Weights of a small transformer language model.
Architecture: LayerNorm before each block, learned positions, biases on query, key and value, tied embeddings.
Each number is 50 + 15 x the weight over its row's rms, rounded and kept within 0 to 99. Layers, rows and columns count from 0. The size before them is the row's rms in percent of the matrix's.

# up: layer 6 MLP up, 1536x384, rms 0.18, rows 469-521, columns 64-127
# down: layer 6 MLP down (transposed), 1536x384, rms 0.193, rows 469-520, columns 64-127
up469 102:30 54 40 35 35 51 72 41 77 41 52 74 64 60 48 51 55 47 44 40 79 35 62 38 49 31 49 33 37 43 54 75 59 83 41 45 80 48 63 37 78 48 37 52 46 57 62 60 23 33 46 36 63 28 26 59 60 01 38 49 33 39 79 81
down469 093:35 53 43 59 31 26 58 81 53 57 42 32 28 43 47 49 59 47 33 60 49 49 46 60 76 43 42 86 45 49 02 31 49 16 66 41 34 59 31 82 64 52 43 58 49 60 63 71 54 58 63 52 44 44 71 82 37 81 70 37 64 40 40 57
up470 097:23 41 66 69 54 64 34 65 50 66 44 37 46 61 69 52 53 51 35 60 55 42 50 51 77 48 34 80 38 65 43 61 52 37 36 63 22 37 63 61 40 57 47 44 48 95 43 37 43 67 32 63 61 62 56 40 75 53 55 89 57 54 70 30
down470 094:50 61 42 68 42 94 34 36 55 53 43 47 50 58 56 38 40 51 52 47 54 52 57 50 72 50 42 43 63 56 41 45 77 49 60 75 49 54 41 70 49 41 99 69 50 27 83 63 55 59 47 68 49 60 14 29 34 66 24 48 60 68 57 50
up471 095:67 51 85 61 35 63 50 38 54 62 42 41 64 33 90 27 34 41 55 45 74 31 33 38 39 19 93 56 22 65 44 53 59 49 59 31 55 50 53 44 84 45 88 62 40 39 60 51 60 30 54 44 75 25 52 45 67 64 47 44 70 52 36 63
down471 101:57 43 73 66 26 57 59 49 25 40 62 59 77 37 48 57 66 26 55 61 43 58 20 40 21 48 41 26 47 61 24 52 33 23 75 58 59 33 50 66 56 62 47 16 31 75 19 68 58 40 48 50 41 30 52 68 66 51 51 41 67 27 46 59
up472 102:26 63 47 37 42 68 40 27 57 65 42 69 51 56 59 41 40 44 68 31 18 47 48 46 47 67 60 73 60 44 39 79 45 55 57 42 43 46 53 65 66 58 60 45 61 46 36 85 63 58 48 42 47 54 33 43 45 61 30 47 34 40 50 57
down472 106:49 38 32 61 33 64 58 36 55 69 36 46 30 59 37 49 62 48 44 57 38 44 21 37 70 27 40 53 55 48 43 45 68 62 82 39 51 60 58 57 58 44 45 47 54 62 37 32 61 85 77 16 39 22 48 30 45 37 61 68 80 64 64 22
up473 098:53 36 30 30 31 34 21 29 49 51 51 54 40 50 52 50 58 31 47 32 52 58 59 37 63 33 81 58 70 59 50 46 59 90 42 46 34 02 38 30 19 51 42 48 27 32 30 30 54 38 70 37 51 53 56 57 81 39 54 68 29 25 55 23
down473 096:39 30 27 59 70 55 59 46 51 15 40 78 40 34 40 78 68 62 54 11 50 73 50 11 55 41 51 39 48 68 63 35 47 50 51 42 64 49 72 41 46 65 72 58 66 41 49 53 60 51 60 38 29 49 71 43 57 49 74 43 46 39 65 18
up474 088:54 50 82 60 66 61 40 31 84 80 50 52 68 44 47 73 40 78 40 46 55 53 29 75 50 39 51 69 50 75 40 58 55 58 47 57 39 34 33 43 40 47 59 57 48 59 41 57 68 67 42 42 29 24 19 53 44 48 62 43 60 41 52 53
down474 090:30 50 28 79 63 37 65 38 63 54 53 59 80 58 40 25 62 54 67 50 28 59 60 42 45 22 25 56 58 60 40 44 29 62 39 68 68 82 69 50 57 71 36 56 53 52 44 63 62 51 46 58 51 87 68 52 67 39 35 30 48 39 44 62
up475 091:57 49 52 41 34 72 37 49 63 54 54 20 50 67 73 97 64 73 61 61 68 36 64 65 44 66 45 68 46 45 46 46 66 68 23 48 38 52 30 47 49 56 30 48 22 38 24 60 45 24 68 91 24 54 59 55 57 47 73 52 40 45 65 49
down475 098:44 62 44 62 49 52 45 48 49 44 46 48 56 64 42 71 36 57 47 59 57 38 40 52 32 54 60 60 33 47 34 37 56 46 70 77 39 46 28 38 63 60 56 23 37 21 59 43 34 50 31 37 45 26 63 31 67 33 59 38 70 46 46 51
up476 110:51 66 62 50 55 41 44 45 53 43 44 27 51 49 38 39 46 58 38 63 31 53 62 70 18 58 45 47 70 33 28 71 35 70 55 71 15 54 72 57 39 43 50 71 70 53 46 40 40 24 61 33 28 66 54 63 98 52 66 27 76 37 57 19
down476 103:46 49 52 45 28 47 59 52 48 30 68 87 52 24 63 51 28 43 21 61 33 58 48 44 48 28 64 49 79 49 39 64 38 27 33 40 72 54 51 43 44 46 71 46 65 50 58 34 56 40 79 46 29 53 57 56 68 31 61 60 50 52 59 32
up477 102:38 57 57 34 31 52 38 56 36 51 22 44 55 74 82 47 41 43 42 36 59 24 52 70 68 64 88 67 20 79 69 51 35 47 51 52 52 47 54 40 62 58 54 68 53 57 51 54 44 42 62 44 39 42 65 52 25 86 65 45 62 63 47 63
down477 109:43 30 30 48 62 53 55 49 33 60 50 30 81 42 39 53 25 60 57 66 65 84 34 52 58 53 50 39 58 36 42 54 52 56 54 45 23 32 44 32 57 43 18 45 65 35 68 45 47 33 44 57 46 55 42 42 39 64 58 41 44 58 84 74
up478 089:16 56 63 29 36 21 26 47 59 29 32 48 47 43 39 57 49 53 54 35 48 64 59 66 49 87 29 46 61 48 23 25 43 35 38 42 52 61 62 51 43 27 62 21 22 39 55 53 58 62 38 48 49 67 64 63 47 50 39 62 40 56 27 38
down478 089:59 56 74 50 60 57 30 55 35 35 83 61 18 31 48 36 64 46 52 85 56 28 38 54 60 45 60 43 39 75 59 40 48 23 47 51 74 62 50 45 52 26 55 46 52 46 41 63 51 64 50 43 45 21 63 61 37 38 82 54 37 42 41 45
up479 095:71 68 23 37 57 42 13 44 40 58 33 60 41 27 37 24 40 55 44 47 55 37 40 29 68 54 23 44 46 75 39 64 16 54 38 86 56 47 58 60 38 43 46 40 16 22 64 48 47 42 49 44 31 50 64 38 58 41 41 38 66 21 34 51
down479 095:49 42 54 76 41 74 42 38 44 69 47 76 29 48 32 48 51 37 43 35 49 59 68 51 69 50 55 47 56 23 55 56 53 60 54 67 61 75 50 45 33 47 59 75 44 64 63 56 55 58 69 48 68 61 33 27 33 22 31 51 42 35 55 62
up480 106:52 54 59 55 54 59 52 69 69 49 36 00 38 80 53 39 48 59 61 32 69 43 35 49 28 26 39 61 47 49 47 23 83 56 72 44 30 56 67 72 36 41 44 66 30 46 44 63 44 58 55 59 60 63 52 70 84 60 65 54 50 70 52 42
down480 117:75 58 50 69 71 34 39 38 53 36 40 67 48 34 46 60 44 53 56 58 60 54 57 77 47 55 43 80 62 21 45 75 55 35 76 56 66 61 50 21 70 68 65 18 57 31 62 26 44 47 37 77 32 33 33 45 40 73 53 47 17 47 49 44
up481 090:38 42 55 41 63 59 59 67 66 43 47 48 58 61 49 43 51 51 42 56 62 69 48 56 51 37 46 27 40 21 64 32 30 51 43 58 51 33 70 68 79 33 47 66 46 51 49 45 63 42 23 07 49 49 47 58 39 78 57 97 53 43 38 45
down481 089:60 55 34 40 51 74 59 41 76 41 42 37 29 49 58 32 29 50 65 34 43 42 65 42 61 62 58 20 38 45 62 38 56 41 15 53 37 33 39 43 82 66 25 63 57 53 53 42 55 42 60 45 67 73 52 44 49 63 68 42 52 62 67 38
up482 099:59 53 44 47 38 39 38 45 51 79 52 48 72 83 34 65 48 49 62 43 42 40 71 41 81 57 63 32 49 58 69 79 56 57 46 35 64 44 22 72 57 34 51 68 63 41 48 26 56 40 44 33 43 38 37 60 68 87 44 66 64 61 57 46
down482 099:70 53 32 62 52 41 34 44 48 44 80 39 42 33 37 41 60 57 57 79 50 63 36 51 61 54 54 38 50 61 52 55 42 69 45 53 66 53 53 29 28 33 42 49 37 43 53 40 66 49 62 49 16 41 24 52 74 51 62 48 37 65 73 46
up483 091:55 19 40 50 66 36 39 42 42 47 65 31 49 53 59 58 33 72 33 46 70 32 15 53 51 75 58 41 55 40 55 58 40 51 37 48 28 58 30 30 40 34 27 47 29 72 43 44 69 54 66 30 41 49 32 56 47 48 37 49 51 56 52 77
down483 096:48 44 53 42 17 55 36 74 36 34 53 52 42 18 22 44 45 70 78 65 74 38 53 58 55 88 45 28 72 30 54 54 48 66 73 47 51 32 42 66 26 74 49 44 64 67 48 45 56 30 54 51 44 32 44 55 57 50 61 72 44 64 49 52
up484 090:51 58 53 59 31 62 47 53 52 49 39 64 59 67 58 55 39 34 53 51 24 28 37 42 37 49 75 57 25 40 64 57 35 38 50 70 10 49 51 81 42 51 44 62 38 37 58 87 58 48 39 44 51 57 37 43 65 44 22 55 86 62 74 64
down484 066:54 82 26 68 54 42 38 80 40 39 48 64 32 65 50 40 61 67 43 44 31 91 45 58 32 74 39 62 59 67 30 50 38 87 78 37 67 52 48 67 49 33 69 47 62 51 24 61 40 69 56 45 49 44 61 59 48 60 72 41 71 51 33 44
up485 105:58 45 57 29 31 28 73 43 61 68 29 29 38 66 37 71 53 44 33 79 46 47 52 53 37 52 61 53 53 31 34 29 39 24 39 64 29 52 53 32 50 49 42 41 64 42 40 56 41 36 38 79 47 60 51 37 82 36 42 46 46 78 44 58
down485 080:47 46 64 77 59 47 38 38 44 56 67 81 39 61 65 33 61 47 75 46 50 64 60 41 56 41 41 58 56 21 47 38 54 38 45 40 41 22 57 77 58 66 37 58 72 43 33 56 46 37 38 63 52 49 35 69 48 25 37 30 48 57 34 58
up486 107:42 54 38 34 34 41 49 70 41 62 53 44 47 38 20 53 30 48 28 46 65 42 73 42 53 38 43 30 40 55 29 47 29 56 37 29 27 54 78 23 60 34 19 34 28 65 46 24 51 38 27 55 35 60 54 33 41 14 76 55 43 81 35 78
down486 103:40 42 34 26 28 38 33 54 45 41 66 49 75 39 42 40 55 45 69 42 45 35 46 58 36 45 41 18 50 62 22 42 68 39 39 72 30 48 36 63 42 46 39 27 49 45 38 82 42 55 55 54 40 23 70 79 40 51 34 49 40 64 46 34
up487 111:32 43 79 32 75 55 51 24 50 34 69 36 57 66 56 38 27 47 70 65 63 41 44 55 38 64 26 36 16 62 56 65 64 57 06 28 27 47 56 40 66 67 44 68 61 49 34 49 76 69 15 50 33 53 62 49 47 41 53 50 58 61 18 49
down487 103:58 55 54 62 31 65 50 46 51 44 47 64 28 54 52 32 55 60 45 66 53 54 33 65 42 37 42 46 24 51 37 46 61 51 46 59 51 68 56 16 66 35 48 49 60 40 60 32 39 65 23 28 61 70 74 53 49 52 31 43 52 28 45 65
up488 103:61 55 53 40 56 49 49 46 53 42 13 36 76 66 63 72 60 56 50 63 47 41 59 65 32 37 36 30 37 41 68 72 43 40 16 34 41 53 58 74 53 50 48 30 45 38 36 66 60 37 46 42 54 60 58 54 37 46 66 70 52 45 56 46
down488 072:53 79 20 40 49 39 48 35 26 68 62 79 46 67 70 55 53 63 49 67 41 64 59 49 45 70 72 55 51 78 25 55 59 81 41 77 47 49 53 55 65 27 43 68 31 60 38 50 53 41 71 46 51 21 43 71 52 55 74 72 60 72 68 33
up489 094:71 65 66 47 65 92 43 68 62 50 40 24 58 54 70 69 57 74 41 67 33 52 28 58 47 63 64 26 93 70 54 60 59 39 82 16 58 29 71 42 94 52 56 58 34 55 55 51 21 45 68 34 59 43 58 43 53 75 67 49 59 74 57 68
down489 107:42 25 65 66 60 36 13 48 24 46 66 33 60 48 45 46 50 65 83 64 55 69 63 71 52 66 77 28 59 33 49 20 59 37 53 52 26 57 51 49 41 79 44 44 60 45 40 57 72 66 67 60 45 55 38 34 68 25 21 29 60 37 47 70
up490 102:56 43 47 57 67 49 32 52 77 54 62 87 34 47 68 66 30 52 50 75 67 33 70 40 38 40 52 24 42 46 59 64 47 42 42 67 65 20 47 34 63 53 56 49 23 60 57 60 47 47 77 51 64 50 12 62 79 48 44 41 56 50 32 79
down490 103:51 37 50 54 52 45 53 45 47 72 43 42 73 48 47 73 50 33 50 42 40 44 63 59 68 63 40 48 66 57 49 74 42 13 48 75 72 43 39 47 58 64 77 46 74 52 49 63 62 65 39 39 51 71 33 43 38 37 39 57 47 41 78 21
up491 103:47 41 76 57 99 40 45 81 63 69 25 38 58 50 67 30 35 55 59 51 58 42 55 54 51 69 66 38 65 55 48 57 63 70 54 45 54 66 33 40 30 44 76 44 62 60 56 49 72 62 46 66 64 31 29 50 37 63 22 32 54 94 34 43
down491 106:64 67 28 67 44 23 30 39 34 53 48 40 52 53 41 63 54 49 57 71 78 58 42 66 65 32 62 55 49 51 68 70 53 85 49 35 24 25 19 20 27 48 60 40 37 32 51 70 30 35 45 26 51 58 52 42 48 52 32 58 59 51 60 62
up492 105:54 60 64 74 25 53 43 46 52 55 59 44 53 39 63 50 59 58 40 60 61 61 44 48 20 61 77 53 29 49 30 34 61 58 47 63 43 45 47 59 56 63 52 39 47 50 61 13 66 64 51 42 19 51 33 43 58 81 59 59 44 62 57 46
down492 109:68 33 49 62 31 68 40 47 64 49 33 52 62 38 30 36 53 38 44 84 45 59 48 68 60 58 57 58 71 54 65 56 56 60 54 59 47 37 42 38 32 41 49 56 51 61 56 37 66 64 51 43 50 42 50 51 52 71 55 73 64 71 48 35
up493 102:47 58 52 39 83 60 59 44 25 25 74 60 41 83 53 45 43 13 51 72 40 62 47 49 49 33 19 44 68 83 51 59 22 50 26 39 56 39 70 61 56 57 72 53 48 40 34 64 28 49 63 49 70 54 66 61 33 40 46 51 11 59 47 39
down493 108:29 41 35 23 64 51 59 70 47 48 54 54 39 33 75 19 58 42 39 44 43 59 69 34 57 48 29 66 80 42 17 53 34 30 63 54 47 47 30 42 27 70 32 40 47 67 31 48 59 38 73 28 92 61 71 63 62 56 63 52 50 58 59 43
up494 096:61 54 33 38 64 51 30 58 48 33 38 42 68 42 43 56 50 63 69 63 50 75 41 52 12 41 43 65 64 49 52 60 55 24 52 78 45 23 58 70 25 51 38 27 54 25 50 65 31 13 55 24 65 30 43 44 51 39 69 56 57 43 42 29
down494 099:35 32 52 77 59 67 39 44 41 16 46 11 65 46 51 31 44 50 70 71 68 67 69 48 42 71 63 66 43 76 47 46 38 61 63 62 58 22 39 45 63 76 65 47 61 74 57 12 73 40 38 53 38 40 64 21 55 56 66 34 42 64 38 43
up495 116:80 64 42 43 52 59 61 47 47 32 45 38 81 62 67 66 54 67 38 13 62 47 77 59 54 66 48 90 37 33 30 42 72 45 57 58 39 63 63 57 55 55 56 55 46 27 70 76 65 75 39 41 51 62 57 52 44 59 57 44 53 38 55 60
down495 095:19 41 69 57 54 46 56 29 22 14 71 47 24 43 53 22 34 69 50 35 40 41 41 48 53 37 62 28 51 56 57 47 39 28 44 32 55 40 15 48 45 22 36 69 71 36 42 49 48 52 55 43 46 41 42 64 40 54 76 08 36 03 62 36
up496 107:61 21 39 49 38 79 69 35 57 57 55 51 48 69 59 80 93 72 48 69 60 52 48 66 58 48 58 45 47 60 65 56 61 56 75 42 60 52 59 59 63 53 28 67 15 65 49 56 59 24 57 50 69 51 46 54 52 61 78 70 71 67 61 28
down496 111:42 46 49 42 40 34 79 64 63 45 31 44 62 19 39 65 75 56 41 45 56 48 58 12 75 65 53 62 50 63 38 49 35 36 80 34 51 47 69 65 48 71 61 60 51 64 36 58 41 22 71 34 36 57 71 58 59 49 53 63 44 49 61 63
up497 099:71 54 76 33 49 37 53 66 34 56 37 26 69 43 71 74 44 85 66 63 37 44 42 63 43 31 40 47 76 41 69 71 39 65 50 39 66 68 16 38 77 74 60 50 55 33 55 66 40 48 57 64 47 73 56 60 38 76 32 52 63 52 52 59
down497 106:53 68 68 52 97 56 68 51 62 35 51 41 47 56 63 64 76 45 68 52 45 52 29 69 31 55 72 64 40 33 37 55 46 65 26 47 39 98 33 32 75 52 42 29 38 51 72 57 36 39 50 50 47 46 69 31 40 35 36 62 55 49 76 66
up498 106:71 56 52 57 67 16 68 53 66 53 61 95 64 53 49 51 59 82 46 70 48 56 31 80 49 42 55 41 42 67 51 25 40 53 45 65 61 42 25 29 47 62 67 67 45 38 59 60 54 58 67 48 54 53 44 95 53 60 36 71 57 53 60 48
down498 115:48 58 56 47 27 54 59 43 55 40 26 69 51 57 56 65 67 34 64 57 39 62 44 63 82 46 54 61 57 57 54 24 60 52 73 67 50 68 46 19 39 77 43 50 42 58 28 36 70 54 54 33 25 42 45 70 52 34 66 39 53 55 50 68
up499 096:27 34 88 46 37 37 56 42 56 36 41 80 48 90 43 52 66 27 62 69 55 18 63 59 72 43 42 42 38 67 40 41 39 52 55 39 35 75 45 26 52 43 61 30 33 70 64 69 19 49 36 34 69 35 54 44 14 51 77 56 55 45 41 56
down499 093:57 37 25 60 58 80 45 55 28 43 49 25 38 49 31 50 44 71 51 40 52 38 65 37 19 52 62 55 56 02 51 56 60 48 18 59 48 44 54 27 33 60 80 48 57 63 44 64 69 40 72 57 60 68 42 47 41 78 33 27 46 65 29 64
up500 097:47 63 55 52 16 45 63 54 66 55 39 48 43 17 58 51 66 35 57 52 65 56 73 64 36 40 56 26 26 45 60 58 76 43 43 53 69 70 62 68 60 58 64 32 44 37 68 69 57 59 48 59 63 22 43 39 53 54 87 54 60 24 37 45
down500 094:31 41 43 25 45 44 48 48 33 54 28 74 58 44 50 55 43 72 63 67 63 52 38 44 57 51 58 50 39 35 53 42 66 33 82 34 36 68 22 51 20 22 33 52 54 36 74 53 52 46 42 42 31 57 47 34 53 41 37 27 66 53 33 41
up501 096:41 60 41 61 46 52 46 40 61 59 56 51 45 59 59 53 53 46 38 73 56 22 54 60 52 71 34 37 46 64 51 43 33 82 41 29 42 30 57 63 43 27 26 26 87 51 56 60 54 33 79 75 69 57 46 36 53 49 30 24 51 47 43 28
down501 103:55 51 22 58 24 28 59 16 45 67 28 62 66 71 27 23 41 32 68 66 67 32 43 79 69 49 51 39 47 52 26 32 56 55 39 66 36 44 28 43 47 66 47 62 72 62 54 50 45 41 57 51 69 84 42 62 46 55 62 55 50 61 60 30
up502 097:53 65 47 45 64 48 57 39 54 29 46 46 68 79 46 40 50 47 45 50 65 56 70 35 74 61 66 64 51 64 39 26 72 39 47 43 26 74 46 52 65 54 23 34 32 42 60 50 38 42 47 76 64 43 51 50 26 62 36 70 56 61 73 90
down502 103:70 60 22 59 25 45 58 53 56 53 78 51 40 48 74 62 39 53 50 53 47 51 73 29 57 47 33 52 82 29 49 69 37 52 54 59 43 60 31 24 39 57 28 70 55 33 53 30 44 33 38 77 44 90 43 63 52 66 36 44 35 35 51 17
up503 114:72 44 42 78 36 79 48 50 74 59 43 53 47 36 32 42 46 61 23 42 50 43 59 42 64 24 28 62 59 74 38 52 69 80 61 70 35 80 49 44 52 72 50 83 32 43 36 84 70 36 48 66 55 59 42 54 53 60 74 36 63 53 22 57
down503 120:75 46 48 79 43 60 70 67 69 50 55 63 68 49 57 38 33 41 52 55 48 62 78 50 59 65 45 64 65 36 54 40 53 76 55 69 45 83 48 63 61 60 45 43 54 63 46 38 22 68 53 56 39 47 52 44 58 67 79 55 51 33 24 69
up504 105:23 44 78 40 79 44 52 55 72 44 73 66 46 44 50 49 55 31 33 49 30 39 38 80 35 03 26 64 74 70 74 38 43 34 46 34 61 36 68 52 51 24 66 27 37 68 57 70 36 60 47 59 43 35 16 59 75 60 34 46 46 43 32 25
down504 111:10 20 19 59 64 52 45 34 55 57 36 46 63 36 43 48 31 54 65 46 48 52 57 51 50 26 52 53 57 32 43 67 69 63 47 40 56 53 44 37 37 55 52 32 38 62 52 37 68 59 62 68 44 52 22 49 79 50 54 56 42 66 61 62
up505 109:70 35 21 45 44 63 64 34 52 40 39 55 21 56 45 37 52 46 36 52 49 59 47 23 55 42 57 34 68 19 46 48 47 44 27 43 41 89 34 26 47 39 28 41 60 30 32 37 41 50 58 55 57 63 59 68 26 50 49 73 74 66 75 42
down505 113:52 52 34 48 65 55 75 35 54 69 57 40 60 31 70 86 54 31 99 67 35 44 44 68 64 48 57 34 59 61 52 20 79 24 50 48 60 52 63 42 48 53 60 40 64 68 54 42 54 59 52 59 36 29 58 49 56 28 30 45 38 20 57 43
up506 126:63 69 48 56 31 38 51 57 38 68 36 41 62 23 31 67 51 65 41 64 42 78 28 57 49 66 30 33 29 15 22 50 35 61 65 66 46 52 62 68 60 71 74 44 58 48 46 63 37 69 47 34 53 46 42 63 41 51 61 28 38 45 27 49
down506 115:38 68 41 75 66 72 43 53 69 49 50 52 63 30 74 39 51 52 28 73 66 79 67 60 40 58 27 47 57 26 27 37 36 65 26 56 49 55 59 70 49 66 33 28 53 47 50 48 62 42 59 56 70 50 55 60 40 55 39 40 22 51 38 84
up507 094:45 52 31 68 42 76 45 19 77 31 62 71 32 33 45 28 76 40 59 72 64 34 32 46 40 31 58 53 35 51 43 52 45 56 56 60 59 38 64 42 54 46 39 48 61 34 40 45 36 52 41 28 60 33 27 56 59 59 42 34 29 60 25 32
down507 085:49 51 41 20 19 56 34 30 61 43 65 62 52 66 60 58 49 68 59 61 46 56 61 67 69 41 46 59 59 67 46 35 33 67 61 43 63 27 25 55 52 61 31 22 49 72 38 57 80 28 71 75 52 42 43 63 57 48 39 34 40 53 52 37
up508 106:60 55 70 37 66 54 54 27 49 88 38 23 50 62 42 44 46 34 41 70 74 46 57 39 20 90 08 62 51 60 56 47 17 49 54 26 32 32 61 50 33 45 46 57 45 78 46 50 90 60 44 57 42 55 64 67 52 40 49 47 67 39 48 67
down508 109:54 57 84 36 48 60 59 65 59 64 46 31 41 48 42 53 57 50 71 52 60 56 65 80 22 54 73 40 32 52 35 34 30 39 28 54 19 46 55 45 63 52 52 15 61 57 41 69 59 59 26 54 44 89 25 71 34 44 43 50 39 36 77 64
up509 100:44 47 52 50 48 31 42 47 62 61 43 61 33 65 64 48 64 58 52 36 57 67 42 43 34 65 73 48 68 34 64 48 43 84 54 83 56 60 41 65 36 86 64 51 76 41 51 43 61 44 57 62 47 50 55 60 33 31 52 48 50 44 63 66
down509 102:55 66 35 44 42 48 48 35 35 43 56 57 67 55 45 29 74 50 78 43 61 57 59 28 45 67 36 55 50 48 34 48 46 74 45 51 37 10 43 51 40 52 67 69 69 75 30 46 48 23 58 65 48 59 30 33 52 67 64 32 50 45 61 49
up510 093:72 61 36 54 38 74 59 65 57 38 44 55 44 49 49 38 46 57 36 40 56 69 42 53 33 63 50 57 72 56 55 63 23 56 44 53 50 51 64 64 45 50 52 54 38 66 30 45 61 48 55 54 83 36 19 43 57 51 28 50 22 62 61 61
down510 099:67 52 27 52 71 50 69 60 39 81 79 34 64 51 66 62 21 31 44 37 48 24 49 62 40 28 56 46 47 31 61 62 39 44 58 66 51 61 55 37 39 60 43 47 44 38 64 51 45 67 30 58 45 48 61 61 58 57 43 51 72 27 13 41
up511 108:32 64 39 23 58 67 27 40 64 74 45 51 33 31 67 60 51 48 56 71 40 21 53 47 70 62 67 74 35 46 15 51 46 56 25 46 38 49 30 48 65 55 23 23 20 77 55 27 35 45 72 26 58 35 64 60 73 61 62 57 54 33 52 45
down511 108:61 50 49 34 74 77 32 31 27 54 34 32 46 40 57 45 72 51 56 54 32 56 72 62 54 52 67 60 38 33 57 38 48 65 16 52 53 72 62 66 65 72 53 24 45 45 34 55 31 46 33 52 44 69 83 39 53 57 58 52 52 49 62 71
up512 095:41 60 67 22 53 35 38 65 35 61 35 46 44 49 52 60 42 18 60 49 37 54 50 56 47 41 69 79 42 70 73 60 66 61 36 69 36 60 65 28 48 55 40 42 32 45 42 58 40 31 46 47 64 67 49 67 68 57 53 49 48 96 80 35
down512 099:54 48 63 56 54 52 33 85 56 45 66 36 44 55 50 50 66 29 61 58 30 39 82 15 35 36 35 66 58 53 45 51 61 61 55 63 38 37 23 25 45 52 54 49 56 52 67 66 66 34 37 62 17 48 52 37 91 50 41 31 20 55 53 56
up513 100:22 59 63 34 43 59 60 42 33 56 42 52 45 59 42 62 72 42 51 38 37 28 67 71 54 41 48 57 38 49 51 32 49 41 52 46 26 38 25 35 41 68 41 51 36 74 55 54 47 21 57 66 52 45 75 47 52 31 77 27 42 52 68 47
down513 092:29 39 59 50 61 35 69 44 37 65 64 66 80 61 41 52 77 52 43 25 47 48 73 55 60 52 33 66 67 47 55 27 56 56 63 39 58 74 68 48 54 57 25 43 61 53 57 28 51 41 47 41 52 39 47 70 68 21 47 43 61 26 63 45
up514 101:57 57 68 69 49 63 49 53 79 45 28 42 68 73 26 48 50 50 52 40 55 65 67 26 53 57 22 58 41 84 29 52 48 41 43 40 74 42 38 55 56 55 67 54 22 40 58 50 27 80 45 29 46 33 18 31 39 65 35 65 64 49 26 62
down514 103:48 46 27 64 47 71 23 43 49 40 55 76 31 72 48 74 76 51 32 27 42 61 38 31 46 38 16 32 59 57 61 45 54 40 59 63 09 45 70 72 71 56 45 46 51 45 39 21 46 39 54 54 36 35 39 55 66 41 52 69 56 50 56 50
up515 105:59 31 62 43 34 56 70 61 44 41 51 45 58 66 51 27 29 57 38 86 53 53 56 26 51 50 56 53 49 63 45 44 14 44 27 52 23 43 46 49 47 25 38 53 66 25 49 53 48 45 71 62 48 70 70 33 31 41 54 73 34 72 77 68
down515 107:59 25 38 59 29 47 65 49 36 63 68 50 66 33 52 58 45 31 49 47 28 48 65 48 49 72 70 35 86 43 52 27 30 64 45 49 42 23 36 56 61 50 39 58 65 29 51 37 59 20 62 66 45 58 49 46 59 67 40 43 92 58 42 60
up516 082:61 27 34 61 43 41 26 63 59 65 50 74 25 63 25 49 37 48 55 58 54 54 73 54 34 45 58 72 38 38 67 11 54 51 47 49 69 54 31 25 72 36 64 40 46 72 44 71 40 49 51 48 30 48 45 45 56 13 49 58 49 47 47 37
down516 102:59 57 53 54 44 45 70 54 58 38 48 56 33 53 46 66 52 52 42 33 36 75 43 32 48 79 70 43 58 61 52 52 44 52 34 37 52 45 45 52 54 43 37 33 57 49 53 48 29 57 59 38 63 52 64 83 52 40 47 42 58 60 62 56
up517 105:60 36 40 58 37 57 68 31 56 51 33 60 40 39 59 50 42 53 34 74 60 99 35 65 72 45 48 58 59 36 57 42 34 68 36 38 51 63 53 43 47 46 38 47 55 63 59 41 32 39 21 48 44 48 93 44 55 45 45 57 49 30 37 25
down517 108:74 35 92 49 52 47 42 58 47 51 33 21 54 43 37 55 80 54 59 22 26 48 48 57 43 36 38 45 69 36 28 47 73 28 40 29 42 75 55 41 41 96 61 50 51 61 58 52 61 57 33 36 46 68 71 78 66 45 68 50 16 66 53 65
up518 081:57 56 56 56 60 51 27 46 50 28 58 42 33 42 68 41 56 72 27 79 73 27 31 51 20 44 45 60 52 35 55 52 36 44 40 36 35 61 43 66 43 82 61 48 49 41 57 72 44 54 58 46 65 55 36 46 63 70 38 55 99 48 76 35
down518 079:56 54 39 74 12 60 60 63 64 38 54 67 50 79 75 48 48 63 43 49 48 68 68 30 53 66 76 52 39 79 61 66 38 62 51 47 61 49 45 57 34 58 39 63 24 41 45 35 55 62 46 43 36 46 60 35 60 54 75 31 39 40 60 36
up519 101:21 51 62 59 29 51 66 52 44 66 50 50 55 32 44 64 30 54 74 36 53 61 55 44 75 55 43 64 31 45 35 43 39 56 51 49 17 60 50 35 59 61 46 42 34 66 63 41 37 46 60 49 60 62 54 51 66 41 35 45 71 55 48 15
down519 097:48 55 43 69 40 65 47 31 62 54 73 60 57 47 68 49 61 59 71 82 43 59 41 22 46 66 12 26 43 61 61 57 85 51 61 43 47 54 53 45 54 49 39 46 56 77 47 48 64 61 55 70 33 60 72 48 63 68 43 36 80 58 67 64
up520 100:73 60 69 34 60 67 51 60 36 50 47 60 74 35 66 31 61 41 46 66 62 60 64 59 51 66 58 64 58 52 88 53 44 50 70 45 66 43 32 44 31 71 45 56 43 48 52 78 39 54 45 63 63 46 58 68 28 32 58 58 55 37 59 66
down520 108:53 28 43 31 65 29 55 46 37 55 44 46 65 39 35 63 40 53 53 49 47 34 40 62 65 46 46 38 53 69 54 42 58 54 42 57 84 59 53 57 61 40 47 37 40 43 49 59 24 68 52 69 56 57 49 18 41 41 40 43 45 59 68 21
up521 098:49 54 56 33 43 50 52 36 64 60 53 23 66 43 41 36 60 44 40 76 40 56 67 38 62 55 76 48 18 48 53 51 51 46 39 39 53 42 41 38 57 35 80 70 57 56 42 65 30 45 41 23 17 37 38 22 35 99 54 44 51 61 57 40